Weights of a small transformer language model: MLP 1152 tanh GELU, untied embeddings.
Each number is 128 + 32 x the weight over its row's rms, rounded and kept within 0 to 255. Layers, rows and columns count from 0. The size above them is the row's rms in percent of the matrix's.

# layer 15 attention query, 384x384, rms 0.0746, rows 14-49, columns 288-383
size [ 66  62  73  60  68  67  73  72  65  69  73  71  70  77  73  75  68  70  75  70  69  73  78  77  69  82  74  77  79  84  79  77  95  83  82  86]
[[ 93 117  70 141 155 138 156 113  58  57 113 140 148 114  78 165  80 132 124 150 105 170 128 130 123 112 122 107  88 174 135 112 152 103 140 141  88 125 135 102 127 142 114 122 123 104 104 168 107 168  98 122 142  96  44 117 120  91 130 143  95 192 130 130 155 164 167  93 189 125 140 176 146  89 125 146 124 118 127 145 112  83  97 132  84 152 149 118 133 110 123 145 112 151 123 138]
 [193 171  96 109 101 127 140 124 134 109 119  97 170 162 132 140 106 159  82 158 110 129 146 145 132 106  84 103 147 105 119 125 184 111  53  57  95 121 127 112 139 179  97 101  85 122 102 146 116  92 114 106 114  78 133 176 130  68 116 122 131 157  70 152 170  63 108 109 102 107 179 118 115 117 161  70  95 151 160 131  52 115 166 116 127 137 113 151 119  92  82 189  39 138  74 102]
 [171 103  82 102 144 131 169  61  59 125 126 126 134 149 123 141 114  83 147 140 137 157 130 155 128  86 122 168 156 107 105 146 164 130 140 115 117  80 117 116 133 107 111 111 135 131 144 128 118 187 143 116 191 126 136 159  97  81 156 105 147  74  75 161 163 110 134 165 197 153 161 107 131 158 196 125 117 128 112 137 100 146 166 131  98  59 156 150 172 136  79 174 109  97 144 133]
 [129 143 147  91 139 132 134  98 151  71 101 123 153  94 134 102 157  80 125  84 130 116 130 122 155 110 173 134  68 126 120 115 112  63 159 150  88 122 180 140 180  99  89 117 222 120 134 102 132 157 196  75 108 122  71 127 121 179 115 110 143 154 155  95 139 131 173 121 159  77 184 169 138 151  79 195 149 121 145 127 138 123  76 161 105 128 150  90 187 107  97 126 172 161 112 151]
 [135 155  51 137 177 111 117  88 145 137 145 162 156 139 109 153 139 113 159 156 100 166 104  92 149 123 127 102 144 117  66 117 156 155 150 123  98 170 146 106 153 118 139 231 135 191 119 113 133 114  57  89 157 164  94 117 125 143  77 132 109  79 110 167  71 109 161  60 128 106 114 191 102 100 130 171 127 127 104 147 151 180 146  93 126 101  66 116 166 130 115 111 157 112  92 165]
 [158 104  99 140 139 100 154  94 118  88 104  76  92 121 101 105 140  93 126 153 133 103  80 102 114 112 156 123 173 168 129  84  69 106 147 125  33 121 163 174  76  64 155 156 115  95  63 105 152 138 161 180 135  86  92 154  97  97 110 150 120 177 120 125 133 161 129 140 117 122 135 157 130  95 171 158  89 136 132 165 171 125 140 134 164 144 116 173  82  77 131 126 124 145 126 131]
 [196 126 108 101  78 125 114 140 115 141 161 131 153 188 173 150 121 133 153 143 162 140 139 169 214 149 144  75 155 127  64 124  96 165 122  67 117 123 171 138 157 106  90 109  94 122 103 168  99 122 159 152 188 160 183 217 156  95 141 110 122 107  87 143 168  80 142  43 138 132  77  91 114 129 148  82 136  89  62 214 136 134 145 125 165 145 108 132 131 155 125 157  77 122 135 136]
 [152 121 117 140 189 118 165  71 170 143 149 167 102 173  90 132  75  90 138  91 129 148 149  83 150 161 178 132  98  73 150 170 197 108 133 120 111 154 106 168 152  84  68 132  98 127  89 139 148 165 160 112 116 118 174 158 111 107 192 143 130  81 108 119 154  90 157 135 190  98 152 166 107 155  89 176 140 107  70 131  47  77 150 177 148  67 198 165 179 168  92  91 160  99 152 192]
 [122 168 138 124 177 180 130 138 137 121 107 156 132  78 124 139 213 106 133 121 101 104 120 134 165 101 147 143 144 209 175 155 130 101 117 101 139  83 115 122 155 134 154 153 155 148  84  90 141 128 174 115  34 134  94 102 173 128 131 154 154 142 103 160 128 147 105 194 114 125  90 135  66  87 119 125  90 173 173  78 129 127  78  90 138 107 118 110 213  96 127 105 162  88 139  91]
 [ 96  93 148 107 132 148  76 162 110 145 141  95 118 163 137 150 193 162 118 147 106 134 170 199 124 174 121  83 157  97 114  97 128 170 110  40 124 162 100 146  89 157 216 147 160 116 120 100 144  90 168  86 166 102  99 140 164 126 127  91 153  97 138 168 179 121  79  71 127 137 103 153 140 164 146 165 120 153  96 110 132 130 104 115 142 118 112 102  96 115 204  86 155 108 113 160]
 [135 137  80  99  98 134 152  83 128 115 102 146 145 101 163 113 127 142 110 109  96 140 169  74 108 137 176 139 119 157 102 103 179  87 174 231  93 126 111 138 118 111  74 134 178 146 116 132 107 100 111  63 125 156 103  81 159 134 178 150 142  91 148 136  46 183 141 170 182  89 130 145 135  99  61 127 136 138 165  96 122 104 107 150 121  99 115 103 126 188 144 144 136 158 172 178]
 [132 149 142 113 136  56  43 152 169 161 101  80 164 116 120  98  81 166  76 158 161  84 170 138  93 131 141 132 164 117 154 126 112 173 132  66 172 160 122 129  92 131 177 175 125  82  96  88 201  97 132 113 157 127 123 122 138 130 102 117 111 133 168 169 146 130 107 145 137 162 118 123 106  90 164 140 112  69 171 197  83 126 116 175 168 163 112 163 122 149 171  99  76  87 139 133]
 [144  78 160 113 111 127 155 124 134 163 200 106 188 148 111 119 190 176  85 123 135 115 154 151  97 152  90  79 150 120 115 108 128 204 117  93 171 115 105 107 129 102 148 129  62 109 132 145 155 102 130 162 142 170 102 190 150 127 104 105  85 112 160 110 189 121 179 119 133 132 123 116 157 147 122 110  96 114 121 177 130 134 147 128 201 213 139 109 105  99 123 155 122 117 108  45]
 [182 142 149 118 125 127 104  99 112 154 103 114  87 107 136 143  73  69 111 129 116 117 118  70 125 107 134 124 111  84 122  89 128 128  97 139 100  88 145 135 175 136  66 130 147 135 111 181 144 113 189 114 161 154 189 113 118 134 152 130 105 119 118 147 188 153 120 177 119  75 153  73 101 189  91 203 152 144 107 192 155  95 109  79  95 121 187 103 109 155 123 160 196  84 102 121]
 [101 143 154  66 127 138 149 117 133  98  91 126 112  33  86  98 163 128  62 131 125 125 139 115 110 108 150 180  98 152 161 157 140  80 119 156 150 133 154  63 124 139 104 160 156  86 114 117 177  88  91  78 102 148  88  80 120 133  93 109 115 115 110 119  86 165  91  86  78  89 104 148  99  34  86 105 112 150 151 142  97 177 105 146 122 104  55 114 104 158 111 175  86 150 145 151]
 [ 99 111  98 118  78 150  79 164 168 150 125 105 134 151  80 140 148 142  88 170 121 148  81 167 133 127 151  65 176 125 100 100  83 175 114 120 178 153 112 124 150 142  87 152 102 118  83  88 148  96 130 145 116 101 120 150 145 175 126  86 113 140 102 129 178  86 131  86 113 109  67  52 140 124 166 132 119 116 138 135 157 205 131 146 145 125  69 110  97 130 157 122 104  91  71 100]
 [172 136 107  89  97 139  81 111  82 117 141  94 162 143  95 134 147 190 135 137 155 144 134 160 148 117 119 131 142 120 135 105 142 163 163  97  78 160  94  84  82 124 173 158 166 138 171 167 113 146 106 124 160 109  72 187 161 130 140 106  33 157 127 184  93 138  96  84 123 121 162 154 149 103 147 150 107 135  93 166 126 126 108 153 141 117 151 166 135 186 156  88 130 143 153  87]
 [107 145 112 136 169 136  95 102  76 140  77 126  99 142  98 142 149 102 162 101 155 143 148 165 145 110 134 167 144 110 123 131 164 106 133 118 195 137 106 122 141 107 123 153 102 150  98 122  81 165 112 147  68 164  86 125 146 130 115 111  80 115 182 127 119 122 183 162 126 155 177 107 152  88  93  93 124 137 129  78  71 121 167 158 106 129 144 132 181 110 104 179 132 165  87 127]
 [179 128 169  71  40 135 146 141 155 158 141 100 125 112  94 113 179 201  67 148 185 119 112 146  87 129  95 150 149 107 156 172 111 138 149 100 146 122 146 202 123 172 171 103 164 147 157 109 134 112 107 162  94 126 146 178 114 140 105 161 117 140 123 127 126 109  95  74 103 116 112  86 159 106 223 141 142 135 108 127 158 139 174 108 177 169  89 104 133  76 151  64 103  75 140  81]
 [165 180  81 150 136 151 177 143 136 129 143 124  79 203 119 153  58  94 138 137 111 128 134 112 104 135 123  86 114 116 173 116 143 174 109  69  89  98 121 104 115 132 131 127 113 171 109 123 101 138 131 137 196 115 165 148 153 110 160 106 117 117 109 118 144  70 168 138 172 128 112 117  98 183 144 161 155 136 142 191 115  88 165 159 167 140 156 155 146 120 105 168 153  98 137 138]
 [179 139 160 131 123 155 150 154 137  97 124 110 115  73 210  86 156 182 132 156 105 154 145 179 131 143 130 113 192 152 138 140 131  96 101 134 183 191 131 145 114 118 138 120 136 156 155 120 158 112 155 111  90 170 137  71 111 143 147 153 119 171 126 132  94 165  43 141  95 124 118  86 154 157  85 119 132 133 154 109 104 209 108 130 126 147 103  87 109 127 179  77 110 120 140 138]
 [ 96 130 114 145 107 158 147 184 103 130 198 146 100 133 203 111 179 122 141 145 120 143  96 129 134 151  99  91 158 145 161 118  98 124 153  65 140 124 153 143 136  94 123 112  98 205 197  75 114 142  97 130  88 181 124 117 112  94 136 121  81 159  86 107 108 107 128 140 110 125 108 103 131 168 182 175 115  77 104 153 125 109 123 153 147 173  85  91 120  69 175  60 100 106 187 111]
 [ 99  95 154 157 123 127 154 155 144  64 112 177 147 118 118 109 162 138  67 129 129 182 121  39 154 157 160 157 136 162 141 165 134 114 168 132  85 143 155  99 126 118 141 120 181 155 128 139 125  60  76 100  75  79 150 122  79 129 173 161 115 140 174 114 139 178 146 126  77 103 163 168 132 169 137  92  91 117 120 115 166 166 122 138  75  96 123  82 104  94 162 128 140 155 193 124]
 [141 125 136 140  98  98  99 158  76 175 115 117 193 123 152 161 133 203 141 108 229 117 182 144 129  91 123 149 112 134 131  74  88 152 167 106 127  74  81 111  90 152 197 127  85 152 165 137 168 164 123  96  87 166  37 162 104 151  74 124 112 153 127 131  95  97 151 101 138 161 106 188 119 119 176 149 114 184 161  71 158 169 116 163 162 147 101 103 187  79 120 110 134 136 122 179]
 [166 103 118 128 111 162 157 116  63 102  86 160 159  69  93 146 174  93 132  66 143 164  98  79 146 149 165 167 120 127 115 125 146  91 161 178  87 121 142 128 127 128 125 108 155 182 150 142  98 170 158 114 108 119 117 144 119  89 171 151 141 110 129 104 103  90 178 100 132 166 205 107 105 101 111 110 115 153 196 102  55 119  88 114 128  84 123 175 178 183  71 129 124 140 168 125]
 [ 98 139 176 135 142 137  78 132 104 157 111 163  80 110 148 124 190 137  89 136 119 120 165 167 114 144 109 124 135 149 178 105  55 151 167 117 141 127 163 123 180 128 192 133 134  82 147 106 119 122 135 108 124 124 122 129 111  99 107 132 107 152 160 110  69 146 126  99 135  92 132 131 108  78 121  97 100 129 149 123 115 149  91 119 174 122  35  93  81 110 140  74  89 140 130 153]
 [ 98  90  92 140 160 152 129 160 116  52 129 134 127 106 128 109 166 137  87  59 126 134 128 127 186 178 114 114 122  80 120 201 128 152 102 149  90 131 135 144 112 140 154 106 145 189 135  69 147 118 129 128  57 142  86 100  83  95 163 139  90 199 181 112 129 162 120  87 105 195 161 187 103 167 156 136 142 142 166 147 105 198  79 123  94 159 120  92 110 111 100 128 168 129  74 169]
 [ 79 124 176 131 125 173 109 141 189  87 131 156 105 124 164  50 112 165 116 154 124 144 144 141 106  82 133 109 117 166 158 148 136 130 134  98 106 141 142 122 109 121 144  86 171 139 169 135 144 100 151 169 153 163 120 106  92 121 173 145 163 146 108  80  84 141  78 153 115 112 110 111 149 202 134 125  99 128 128 157 143 211 156 105 162 161 119  91  69  88 172 151 158  98 142 148]
 [145 147  61 170 113  74 137 155 119  75 139 101 128 142 161 142  75  78  63 163 146 124 189 134 130 125 109 123 144 147 125 154 203 118  80 143  85 128 144  90 147 115 111 113 157 185 138 106  90 162  44  90 124 138  79 177  70 147 100 116  99 140  79 201  28 180 165 145 146 170 112 131 118 116  99  53 103 165 145  77  86 121 154 138 103 114  78 102 150 111 159  69 131 164 139 137]
 [152 116 149 132 133 121 179 136 141 121  57  74 120 112 151  96  89 148 129 128 107  95 111 175 158 117 165 148 140 122 125 128 141 166 114 155 197 140 170 159 117 147 114 150  94 109  94 144 133 112  90 181  89 134  65 147 151 115  70  95 171 159 133 155 150  71 155 152 112 189  76 174 120 131 168 133 181 142 123 113 139 170 102 112 180 136 116 194 126  96  66 156 119 191 102 107]
 [178 153  92  99 132 124  62 151 103 110 167  94  94 152  88 167 155  81 158 122 159 101 136 132 100 157 119 141 152 131  99 113 154 132 107 172 169 150 143  67 139 106 150 135 119 119 121 106 142 200 169 134  72 161 172 131 179 130  99 176  54 166  93 137 138 119 125 167 175 130 164 134 127  88 119 179 145  98 118 143 145  27 168 125 145 156 200  96 131 120 142 111  70 118 179 107]
 [167 102 115 161 123  69 112  48 109 134 128  96 117  96 105 132 172 108 144  99 132 167 203 151 117 155 170 133  91 162 114 147 138 161 159 185 146  88 137 109 148 143 125  89 139 138 125 182  35 142 130 158 128 118 158 150 140 130 151 111 109 142 116 135 128 124 148 132 131 124 101 139  80 249 140  91 156 144 116 162  55 117 144 187 140 153 138  97 181 221  76 139 138 149 150 130]
 [193  88 118 153 153 149  85 120  77 163 135 131 165 165 106  84 124 135 104  75  54 122 129 144  90 185 177  95 130 135 121  80  99 170 148 123 109 110 123 180 146 112 122 146 112 127 161 156 161 141 149 177 163 113 179 117 157  81 147 133 113  77 108 116 156 142 121 158 100 146 166  76  95 140  99  93  74  98 107 228 177  94 136 146 124 141 169 134 138 156 118 117 161 101  89 142]
 [137 137 161  97  96 123 140 164  88 136 145  79  95 116 146 126 113 111  94 140 148 126 119 106 130  91 119 127  83  89 143  94 160 127 101  31 130  71  96 105  62 104  66 140 189 175 126 154 145 151 134  71 210 131 164 141 110 122 187 141 144 112 112 164 149 177 166 106 125 114 127  89 111  93  52 134 115 106 114 105 138 104 176  96  75  77 141  64  80 119 103 115 133 141 154 122]
 [126 117 131 136 147  81 134 145 184 111 175 101 121 155 134 132 101 110 178  90 140 146 126 132 107 119 123 173 102 137 105 160 175 104  78 166 108 129  97 139 134  56 141 147 180 113 161 137 142 132 125 186 115 174 213 164 166 146 222  91 153 134 142 116 182  71 159 113 119 100 109 119  79 214 154  95 197  79 134 144  80 136 125  69 117 114 127 119 152 219 105 182 129 122  41 106]
 [196 103 140 142 144 164 104 160 103  99 114 136  83  93  67 118 149 125  96 155 112 145 133 134  91 107 158  84 140 143 102 127 153 126 139 108 128  65 135 134 161 164 206  87 128 141 186 207 121 133 113 151 156 145 139 121 159 125 150  80 170 126 111  85  95 161  89 152  47 138 179 184 156  61  71 136 114 158 142 106 166 136  59 109 159 153  43 162 164  78 148 146 179 148 116 148]]
# layer 15 attention key, 384x384, rms 0.0762, rows 14-49, columns 288-383
size [ 65  63  63  64  69  66  65  66  59  69  73  65  67  71  72  68  66  74  63  69  69  67  69  77  74  73  74  72  79  73  70  76  86  82  82  80]
[[125 108 164  93 146 116 148 131 116 140 129 173 153 167 151 147  82 178 109  85 137  65 138 159 110   9 167 101 109 102 115 132 179  89 106 112 116 101 165  89  87 160 148 111 117 120 200 101 220 103 107 106 193 166 141 134  92 165 158 100 164 105 165 109 117 138 182  89 152 175 149 149 130  60 161 190 142 154 179 144 159 104 112 148 138  68 167 152 112 126 119  93 130 160 106 156]
 [132  88 167 115  81 134  60 186 131  93 104  99 154 168 105 148 137 142 198  85  92  90 113 120 122 107 131 105 122 145 115 111 143 133 112 123 141 140  93 193 122 127 109 129 172  82 159 134 154  51 139 132 104 151 103 108 134 154 141  69 165 166 180 147  87 120 136 123 113 165 167 118 184 174  39 155  89 113 153 183 170  89  90 139 141  99 127  82 153 150 126 131 197 145 112 118]
 [115 159 156 123 110 142  85 126  91 147 177  87 128 116 137 164 118  98 188 123 130  94  87 155 166 102 113 163 163 147 150 170 106 172 172  68 113 146 152 124 109 131 129 124 179  97 134 112 122 116 131 137  18  99 105 171 100 155 109 121 124 161 198  65 107 137 152 154 184 139 143 163 164 114 119 144  74  99 164 115 112  90  99  94 125 139 114 137 107  83  72 162 155 165 131 171]
 [164 152  90 175 143 163 119 123 142 150 152  97 119 136 183 124 149  83 144 134 170 130 117  82 164 143 199  96  39 114 148  68  95 141 123 119 191  82 138 170 145 105 157 145 144 107 146 157 155 132 119 104 111 127 124 143 163  99  78 186 117 126 183 130 132  37 126 183 179 133  95 165 134 134 113  76 139 106 131 143  48 111 123 118  86 166 175 102 134 103 135 198 139 152 131 103]
 [177 155 109 127 149 177 151  95  90 126 125 111 102  45  92  95 167 150 158 133  90  86 142 110 144 134  77 140 133 135  68 165 184  87 133 130  84  93  88 120 181 165  94 131 116 125 106  95  92 146 119 104  89  73 123 108  46 102 105 143 113  87 115 127 137 113 147  97  87 136 158 133 102  98 102 130 139 138 132 109 164 142 148 140 126 158 132 144  91 120 104 157  96 183 131 157]
 [166 170 110 112 117  78  97 144 150 107 120 108  38 157 103 143 154 137  96  88  72 167 111 127  97 199 151  98 159 138 123 167 150 161  88 133  95 148 126 150  92 131 180 100 174 141 145 100 160 152 121 164  71 136  94 159  87 108 155  74 162 133 121 139 158  71 196  98 163 128 153 100 154 142  85 141  79 107 107 137 186  81 115 144 117 148 160 176 110 124 108 133 173 117 159 182]
 [ 99 130 134 107 133 160 107 132 107 131  95  94 108 135 114  77 115 141 149  53  87  96  72 147 147 133 122 185 104 192 201 133 175 141 150  99 107 102 167 144 131  63 130 117 183 144 121  69 106  99 140 146 141 106 146 110 138 109 141 138 161 136 166 117  81 112 115  77 125 118 152 105 142 124 139 162 135 145  87 126 193 122 177  74 134  84 109 134  62 141 100 152 144 127 140 109]
 [165  92 133 178 145 162 181  84 100 143 100 129 109 112 155  75 154 151 134 111 106 112 149 105  92  87 137 117 152 119 143 136 104 185 143 147 166 110 121 134 177 122 149 106 162 149  92  87 148 172 120  99  68  49 136 152  93  96 103 143 134  80 157  81 131  96 130 163 100 148 162 137 121 127 153 100 137 110  70 174 125 146 153  83 134 156 145  88 133  70  99 196 172 133 109  94]
 [158 131  91 127 107 131 191 160  96  73 103 139 131 181 139 132  81  92 117 120 141 188 127  82 158 119 118 151 124 148  90 160 106 133  95 183 172 181 142  98 148 126 108 120 108 140 138 112 204 160 192 178 146 148 167 187 141 122 155  69 165 108 133 142 142 148 196 150  65 112 162  99 152 114 166  66 140 111  76 116  73 137 107 102 144 122 188 135 132 133 138  76 121  72 107 128]
 [155 111  89  92 113 120 109  49 136 139 114 161 108 159 131 129 112 155 151  97 103 173 134 102  89 203 110  83  98  81  98 185  97 119 134 146 149 164 118 190 105  77 100 153 132  87  81 136 131 152 112 197 103  90 152 112 147 173 169 109 111  90 104 178 146 119  69  68 142 154  93  70  96  84 112 122 187 107 197 118  50 114 137 121 102 120 142 114 141 110 148 145 140 101  78 183]
 [170 146 138 112 102 170 176 133 153 123 133 156 127 124 127 133 118 123  85 158 172  69 143  72 149 104 147 120 172  81 135  99 140  89 127  80 145  90 112  89 132 118  70 113 112 168  86 204 104 131  93  58 156 107 129 135 157 159 124 122 169 154 132 138  95 108 109 117  91 123 165  89  87 134 134  86 126 126  86 134 162 127 124 124  94 186 145 115 169 112  99 179 168 153 136  97]
 [163 107 172 110 122 133 135 110 116  96 142 139 142 116 139 104 107 146 128 117 163  92 104 122 117 230 132  74 137 107 147 155  85  79 145 133 173 147 111 122  88 146  53  77 154 137 120 178 145  95 133 162 162 144 138 130 144 121 121 135 150 162 153  84 185  79 126  79 113  86 112 134 141 199 114 119 125 166 133 122 186 133 114  77 111 184 150 164 123 178 148  51 121 106 122  99]
 [105 130 140 141 152  98  66 120 118  99 108 136  99 163  78 147 165 134 112 108 150 102  86 198 113 121 138  94 160 106 101 111 112 128 116 148 101 157 125 107 115 115 176 113 131 132 119 100 121 130 105 203  68 100  84 149 113 154 115 129  97 135 128 133 166 103 169  85 164 107  95 135 210 120 177 115  79 132 175 131 148 133 173 155 127 126 195 124 121 101 161 139 116 113 120 105]
 [169 149  95 115 119 151 146 203 157 142 120  75 131  74 170 134 104  97  97 157 179 107 187 102 133 126 142 163 125 126 158 130  82 134 124  80 157 113  86  75 148 184 104 145 171 161 149 124 115 130  75  96 147  92  95 106 116 148  70 126  84 157 138 146 110 136 123 136 158  99 147 136 141 174 200 169 121 131 139 165  99 220 100 162  93 139  74 142 132 148  98 122  85 207 154 147]
 [187 159 131 122 110 105 175 112 200 104 116 133 144 128 121  89 164 128 144 160 168 106 114  57 121 201 147 139 153 201 147 164 123 112 144 133 127 126  89 134 109  83  72 174 149 105  78 140 133 126 206 179 126 145 111 160 146 101 154 112 193  99 109 150  70 147  99 103 103 118 120  34  88 153 127 138 125  99  68 106 103 140  63 120 162 133 152 101 136 128 101  70  78  88 150  79]
 [145  71  78 125  88 111 141 133 161 114  70 113  99 130  92 147 167 110 134 140 178 147  72 130 166  75 163 148 151 140  71 110 181 130 117 179  68 175 119 187 188 141 119 146 144 223  92  97 123 145 110 165  27 134 163 181 170  45 118 108 116  69 190 131 130 118 126 108  96  53 130 113 119  75  97 120 145 162 103 117  97 129 163  88  93 114 146 135 181 142 125 124 183 137  72 107]
 [135 149 117 108 111 130  79  94 136 116  99  93  96 103 114 146 122 142  87 143 162 105 117 141 118  99 131 128 149 156 146 117 125 131 125 158  96 143 126 163 101 125 121  68  99 161 147 103 158 128 141 119 118 139 127  90  71  94 159 150  95 124  98 126 149 122 164 184 128 121 110 142  96  93 135 149 108 129 164 111  73  85 146 144  77 153 240 107 139 114 158 124 153 105 110  35]
 [169 130  83 114 184 104  91 151 121 145 103  88 171 163 128 181 161 156 207 147  78 128  60 132 107 127 144 104 100 136 157 161 146 167 138 185 118 190  90 100 123 134 185 184 124 119 161 115 120 128 126 148 112 167 146 126  85 159  79 124 122 112 127 112 219 114 114  87 118 183 104 147 186 171 155  94 129 132 107  47 137  95 178  80 146 173 139  59 115 172 180 137 139  77 168 108]
 [103 147  83 120 114 128 146 131  97 135 136  62 149 190  99  95  68 143 148 121 173 118 127 119 134 163 111 100 149 128 123 129 139 128 145 117 109 103 157 131 118 140 118 106 159 112  95 131  71 152 110 143 132 135  92 115 143  61 182  81  65 137 131 128 106 115 152 107 140 144 134 126 128 169 152  89 108 156 150 132 129 116 105 106 126  99 143 122  79 140 168 124  95  92  90 103]
 [136 110  98 152  76 173 109 163 134 115 124 112 110 131 197  65 203 175 116 107  87 109 138 133 131 112 140 147 120 125 104  95 106 148 158 135 102  91 118 133 128 239 166 124 113  99 141 198 173 127 100  62 101 110  99 110 112 116 117 131 100 184 108 128  62 120 141 153 158 148  70 176 124 136 149 135 106 116 144 140  74 174 145 131  76 140 156 153 111 103 111 150 190 181 135 137]
 [111  68 102  48 161 104 105  95 186 133 131 112 124 169  87 131 145 104 102 181 170  98  72 123 143 183 109  91 140 116 130 157 106 150 125 108 166  82  91 182 117  87  29 153 209  69 131 178 122 120 137 149 124 164 103 145 126 110 114 134 113  93  94 138 168 135  81 135  92 142  98 130  79 199 149 105 181 117 125 116  84 137 113 114 122 169 136 118 125 177  92 147 175 135 198 121]
 [125  75  98 116 145 134 133 177 142 149 156 125 114 141 116 143 114  84 140 117 162 128 128  82 178  52  48 184 169 187 106  89 103  73 151 128 126 130 150 157  84 123 147 171  90 141 118  60 105 167 141 124 161  94  88 215 153 101 140 121 104 161 127 112 125  89  80 140 160 153  87 178 130 145 108 109 159 147 122 113 181 159  97  89 118  95 103 140 120 126 125  73 145 143 122 123]
 [124 123 169 101 132  67 157  53 134 117 100 149  87 169  61 125 119  86 102  93  88  63  79 125 161 119 118 128 132 175  95 148 152 151 148  91 182 144 149 161 129 170 138 126 147  92 122 115 196 146  93 236 149 112 162 147 124  44 162 113  97 136 126 171 217 133 165 103 157 131 136 110 150 141 102 142  91  78 128 131 107 120 130 166 181 148 117 139 124 130 189 165 147 101  94  81]
 [ 92 114 117 126 159 121  92  98 110 123 130 133 140 208  46 111 117 117 122 128 170 160 107 190 140 177 125  98 105 121 130 130  99 149 190 145  86 184 127 124 141  99 130 117 155 148 159  91 140 107 119 194 115 218 112 103 111 129 123 107 108 121 121 147 149 109 142 117 116 148 149 158 135 148 121 115 124 154 145  91 120  64 165 123 103 123 153 127  82 116 149 145 113 103 163  67]
 [ 96 129 187 154 129  88 185 113 123 130 129 186  92  93  78 131 125 160 132 147  83 149 181 111 109 133 110 202 152 127  83 114 109 139 158 112 139 105 138 120 202 203 103  32 149 117 171 116  75 177 106 113 108 127 125 168 185 205 130 128 146 137 129 151 127 114 151 121  82 117 112 108 132 117  70 142 173 119 166  85 113  94 124 160 122 156 176  95 164 125 185 102 114  71 132 101]
 [114 157 176 115 120  84  78 141 167 119 151 126 134 144 119  87 135 151 116 173 159 159 114 106 139 163  97 133 102 152  89 115 107 124 192 157 112 203 145 139 121  76 131 128 112 112 168  99 105 121 180 206 162 138 140 145 170 107 112 115 121  95 101 179 143 166  86 103 124 116 118  84 123 128 126 122 144  94 173 183 172 120 158 136 122 197 156 196 115 144 114  91  84 140 181  60]
 [135 111 189  94 124  92 116 113 173  89 164  76  78 216 108 179 127  91 126 153  24 138  85 106 131  84 174 130 145 162  88 171 104 180  70 123 119 156 166 155 131 147 121 149  87  76 105 108 177 120 186 143  76 144 183 158 157 162 193  89 198 119 150 171 147 140 101 100 102 112 157  97 109 149 136 155 140 103 112 115 202  80 158 102 117 119  97  69 148 118 172 137 120  62 169 114]
 [119 172 143 136 169 144 139  87 137 169 115 144 118 195 111 112  81 159  79 122  81  69 120 156  81  83 101 182 137 191 159 166 134 134 200 119 160 121  86 145 220 139 142 110  77  57 151 132 135 192 117 123 138 102  53 107 125 142 157 173 115 121 135  85  94 133  62 174 157 129 117  93 115 204 145  79 119 154 145 201 125 179 105 157 155 119 119 123 133 167 108 158 144 116 138 190]
 [121 133 110 103 135 150 122 134 148 144 179  95 113 153 118 160 170  95 122 122 179  94 122 148 101 101 113 168 145 134 153 141 141 167 169 183 196 113 106 112 119 150 196 144  87 111 158  95  64 127 130 189 108 170 112 156 158 161 177  94 131 109 185 149 157  83  91  96 166 117 164 158 107 104 132 108 157 108 165 106 167  57 137 121  77 174 174 130 101 138 218 107  87 138 128 125]
 [161 122 118 114 100  56  96 176 151  99 124 178  99 137 132 102 138 116 169 160 172 158 137 156 137 137 144 145 104 124 152 214 102 152 120 159 120 167 136 154 146 121 169 175 144  96 160 100 142 106 130 179  66 185 165 186 121 115 137 130 124 100 138 129 129 106 166  75 172 121 166  93 158 103 111 129 121 101  98  71 130 168 103 132 128  74 161 137 118 158 120 107 182 160 182 100]
 [162 129 100 141 197 109  99 139 132 153  58 141 136  74 241 137 153  82  94 142 175  96  86 120 160 176 113  84 152 153 123 103  66 131 150 145 144 180 153 150 149 207 111 178 117  79  94 107 202 129 101 138 131  91 110 155 110 113 113 173 133 142 153  79 154 149  98 185 102 111 111 159  81 143 144  95 127 141 137 142 136 160  70 149  56 121 125 129 119 127  89  87 151 123 104 112]
 [147 118 114 105 136 117 122 119 160 160  88  91 121 136 122 147 184 141 144  94 174 135 166  99 162 135 129 130 110 104  96  88 165 185 103 173 143 130 115 106 107 110 149 134 119 191 132 197 157  62 129 149 108  67 102 111 164 138 102 183 133 110  85 171 129 149 103 106 139 126  87 133 157 137 111  90 100 100  99  86  96 114 193 116 162 131  79 129 107  87 127  75 122 111 126 160]
 [115  94 162 104 153 140 148  77 157 118 118 116 145  93 121  84 130  99 118 117 125 151 135 140 123 129 102 133 102 121 118  99 123 147 108 131 136 116 118 111 141  84 109 150 119 157 121  83 118 138 161  31 142 107 153 128 154 133 111 170 118 111 125 105 108 177  96 178  79 127 105 104  75 113 171 139  81  80 132 119  85 132 144 175 135 162 114  91 162 120  72 116 115 120  93  99]
 [141 150 139 173 148 130 144 104  78 103 136  92 131  88 128 170 105 154 108 169  85 167 163 104 106 112 100 147  87 146 118 123 100 173  62 136 142 101 161 143  86  92  90  97 115 137 115 167 136 139 153  83 173 151 117 131  46  88  76 111 184 129 141  67 107 159 198 193 150  74 172 103 139 157 123 103  72 105 169 152 154 101  96 138 193 139 138  71 130 132 115 189 134 125 105 103]
 [141 162 124  85 180  92 130  61 103  91 101 148 160 104 136 105 137 145 133 122 132  55 145 140 166 126 161 151 211 116 175  78 135 132 113 123 151 122 147 143 147 122  92 174 116  86  82 143  87 183  98 177  59 129 178 202 123 118 153 106  93 136  97 189 156  76 125 141 123 111  54 186  83 183 155 154 161  83 119 120  82 136 121 165 116 115 114 163 106 168 126  63 106 114 146 132]
 [150  97 112 104 118  51  69 151 139 195  86 156 146 202  81  94 126 167 184 105 125 116  89 145 140 152 111 137  91 163  76 133 170 128 147 155  90 147  97 136  65 162 105 121 173 105 158  70 196 109 139 187 113 190 136 120 158 155 143 150  93 177 139 142 114 145 170 131  76  78 132  67 193 121 105 155 122  94 175  91 116 118 114 128 110 134 108 144  47 161 129  74 140 147 144 113]]